Part of a small language model's weights.
Architecture: no biases in attention or MLP, short convolutions.
Training: a variant of Muon for these matrices, 5896 steps.
Each number is 50 + 12 x the weight over its row's rms, rounded and kept within 0 to 99. Layers, rows and columns count from 0. The size before them is the row's rms in percent of the matrix's.

# layer 4 MLP up, 384x96, rms 0.151, rows 319-326, columns 0-95
089:72 62 41 25 47 33 59 47 53 45 51 42 40 38 40 45 46 43 53 70 57 40 42 46 55 53 54 54 70 46 54 41 48 65 36 32 61 38 46 58 50 39 51 33 53 54 45 50 55 40 61 50 38 70 72 59 31 60 76 57 54 70 38 39 42 50 53 38 57 43 49 63 76 55 40 38 70 51 36 50 64 64 71 64 61 54 51 27 46 54 76 51 53 42 58 80
093:63 58 70 48 63 24 62 53 57 52 47 47 49 43 39 59 34 43 67 56 46 51 48 53 49 39 50 57 51 52 54 36 50 38 60 41 60 43 56 41 54 52 44 53 40 66 17 62 44 39 82 51 43 51 68 28 44 58 50 69 43 51 38 68 34 54 20 42 58 46 57 53 40 37 57 31 54 69 27 48 62 72 58 63 58 63 38 62 38 40 31 37 66 63 50 62
099:52 35 30 35 32 55 49 62 39 45 64 49 31 54 40 68 48 40 55 66 63 29 51 58 35 46 45 46 63 57 57 51 29 19 41 45 71 57 43 57 70 58 32 59 52 56 29 48 46 45 56 57 57 65 50 56 44 63 61 47 58 52 64 44 73 82 43 58 45 47 48 44 48 35 63 69 42 55 56 41 75 54 57 65 59 44 43 68 26 58 50 56 66 51 51 58
108:49 18 59 54 61 43 64 55 61 35 47 36 47 69 53 30 60 58 61 44 51 47 57 34 49 40 53 43 48 34 46 25 41 74 51 52 60 52 40 50 58 68 36 41 42 34 38 53 40 45 16 73 56 68 66 65 68 45 43 42 58 62 57 35 66 65 46 45 50 45 51 54 40 72 48 32 44 40 52 42 30 57 41 51 68 53 46 34 57 54 42 50 47 39 52 26
104:64 65 60 49 33 49 66 38 70 71 57 56 55 28 51 56 53 71 39 52 53 63 67 51 44 49 71 48 69 62 35 56 60 62 66 71 49 58 45 37 52 39 56 44 56 57 57 39 38 46 48 63 60 35 64 61 68 24 37 69 66 65 47 36 46 66 43 58 51 60 52 47 53 37 42 44 59 51 30 46 49 80 36 40 52 45 48 60 41 63 65 36 43 50 61 71
094:61 60 72 58 45 48 52 61 52 30 38 45 30 62 35 65 36 32 49 58 56 53 36 54 59 54 53 54 47 62 91 62 51 67 58 65 61 32 56 47 37 25 71 53 44 52 52 27 55 47 40 74 63 52 56 41 51 61 43 51 57 45 62 56 52 47 69 45 61 66 46 40 50 57 44 54 39 80 43 50 72 55 48 42 49 43 50 58 49 58 67 47 71 44 28 55
092:54 51 39 46 49 44 29 42 59 35 47 37 39 41 29 51 39 63 49 51 46 61 58 54 44 50 54 43 55 32 85 32 58 41 50 56 65 48 42 51 58 59 54 63 42 55 37 36 43 46 28 87 52 46 62 66 65 57 51 28 79 53 45 43 46 67 45 38 60 44 47 59 58 49 52 42 43 32 50 65 50 24 46 46 50 30 43 71 42 43 29 50 68 36 42 49
091:45 29 29 58 59 48 46 39 49 44 60 66 19 30 47 67 51 46 61 64 77 57 70 60 34 38 44 44 57 48 65 48 62 35 64 45 52 29 69 58 63 48 56 33 41 53 53 40 46 31 64 51 65 54 28 53 54 43 54 23 58 42 36 61 52 52 57 30 44 48 44 50 53 39 52 60 48 56 37 37 44 53 59 71 44 47 55 33 39 52 36 25 41 50 69 45
# layer 4 MLP down (transposed), 384x96, rms 0.144, rows 319-325, columns 0-95
091:65 53 57 64 42 64 53 61 32 53 56 44 58 48 71 37 42 42 53 33 36 65 49 81 44 45 64 50 22 63 53 34 36 39 61 63 41 46 50 44 60 54 57 37 71 56 56 35 30 57 68 69 57 61 37 60 45 54 56 46 30 65 58 58 46 29 51 40 42 61 48 43 69 46 56 50 48 36 66 56 37 58 38 41 28 69 55 66 40 63 54 49 31 39 41 34
098:56 47 41 47 53 41 44 41 56 56 68 53 64 58 57 66 63 70 62 47 57 64 72 30 47 51 43 42 55 40 57 36 29 58 63 59 67 34 63 34 51 63 36 44 31 48 80 44 53 44 69 50 28 47 38 40 64 60 70 46 43 49 52 43 63 44 52 52 69 48 31 65 43 52 35 51 49 49 35 51 57 63 36 60 18 48 50 47 62 18 41 49 59 45 48 39
104:38 66 52 36 31 65 48 41 25 57 55 43 28 53 45 45 49 51 61 50 52 42 51 62 33 36 43 44 51 52 65 49 70 54 53 58 49 36 69 67 40 53 51 53 63 61 58 54 51 28 58 31 51 32 51 31 52 52 44 48 56 53 58 40 50 81 53 40 58 49 48 45 38 50 30 58 45 68 73 57 59 19 69 46 50 46 62 44 69 41 38 40 50 73 79 43
109:68 48 68 72 39 41 46 39 47 42 57 48 29 55 47 50 40 69 51 64 26 61 79 37 41 58 54 53 50 41 48 46 42 36 55 56 50 49 56 43 52 61 52 44 67 50 43 58 46 55 55 44 49 57 62 41 53 72 46 47 60 67 33 18 41 16 50 55 49 51 19 48 67 57 39 45 46 47 85 64 65 57 42 45 52 42 48 41 34 54 44 52 69 46 60 46
105:68 59 66 27 46 60 32 46 52 60 45 40 59 30 46 40 49 61 27 44 51 39 44 57 50 59 69 55 50 41 62 60 51 64 69 40 48 63 69 57 60 37 46 58 56 50 60 60 42 48 45 54 29 49 32 37 40 41 37 37 48 90 60 65 48 51 40 59 60 58 42 53 47 29 49 51 53 47 36 48 65 57 35 64 51 31 44 55 69 48 44 26 45 25 69 59
101:55 43 48 40 39 23 47 62 46 43 47 53 66 75 43 53 42 42 43 71 54 55 29 70 63 63 58 56 68 37 41 47 37 40 30 44 60 52 47 44 66 45 54 63 39 47 64 31 45 66 66 39 49 34 38 52 52 32 53 62 59 41 49 40 60 50 29 64 54 06 51 47 44 51 50 65 47 48 47 52 28 57 57 63 50 48 58 63 72 60 62 46 39 73 58 49
100:61 44 56 68 51 44 54 50 47 68 48 39 22 47 67 37 49 62 57 51 59 53 70 48 56 41 40 38 41 56 70 61 47 61 41 68 32 33 77 45 56 42 20 42 61 51 31 72 27 64 68 41 61 45 49 56 59 62 53 58 44 29 68 64 60 46 44 45 53 45 40 28 39 46 36 34 50 54 43 66 33 44 42 55 45 56 69 49 42 61 54 46 44 51 29 61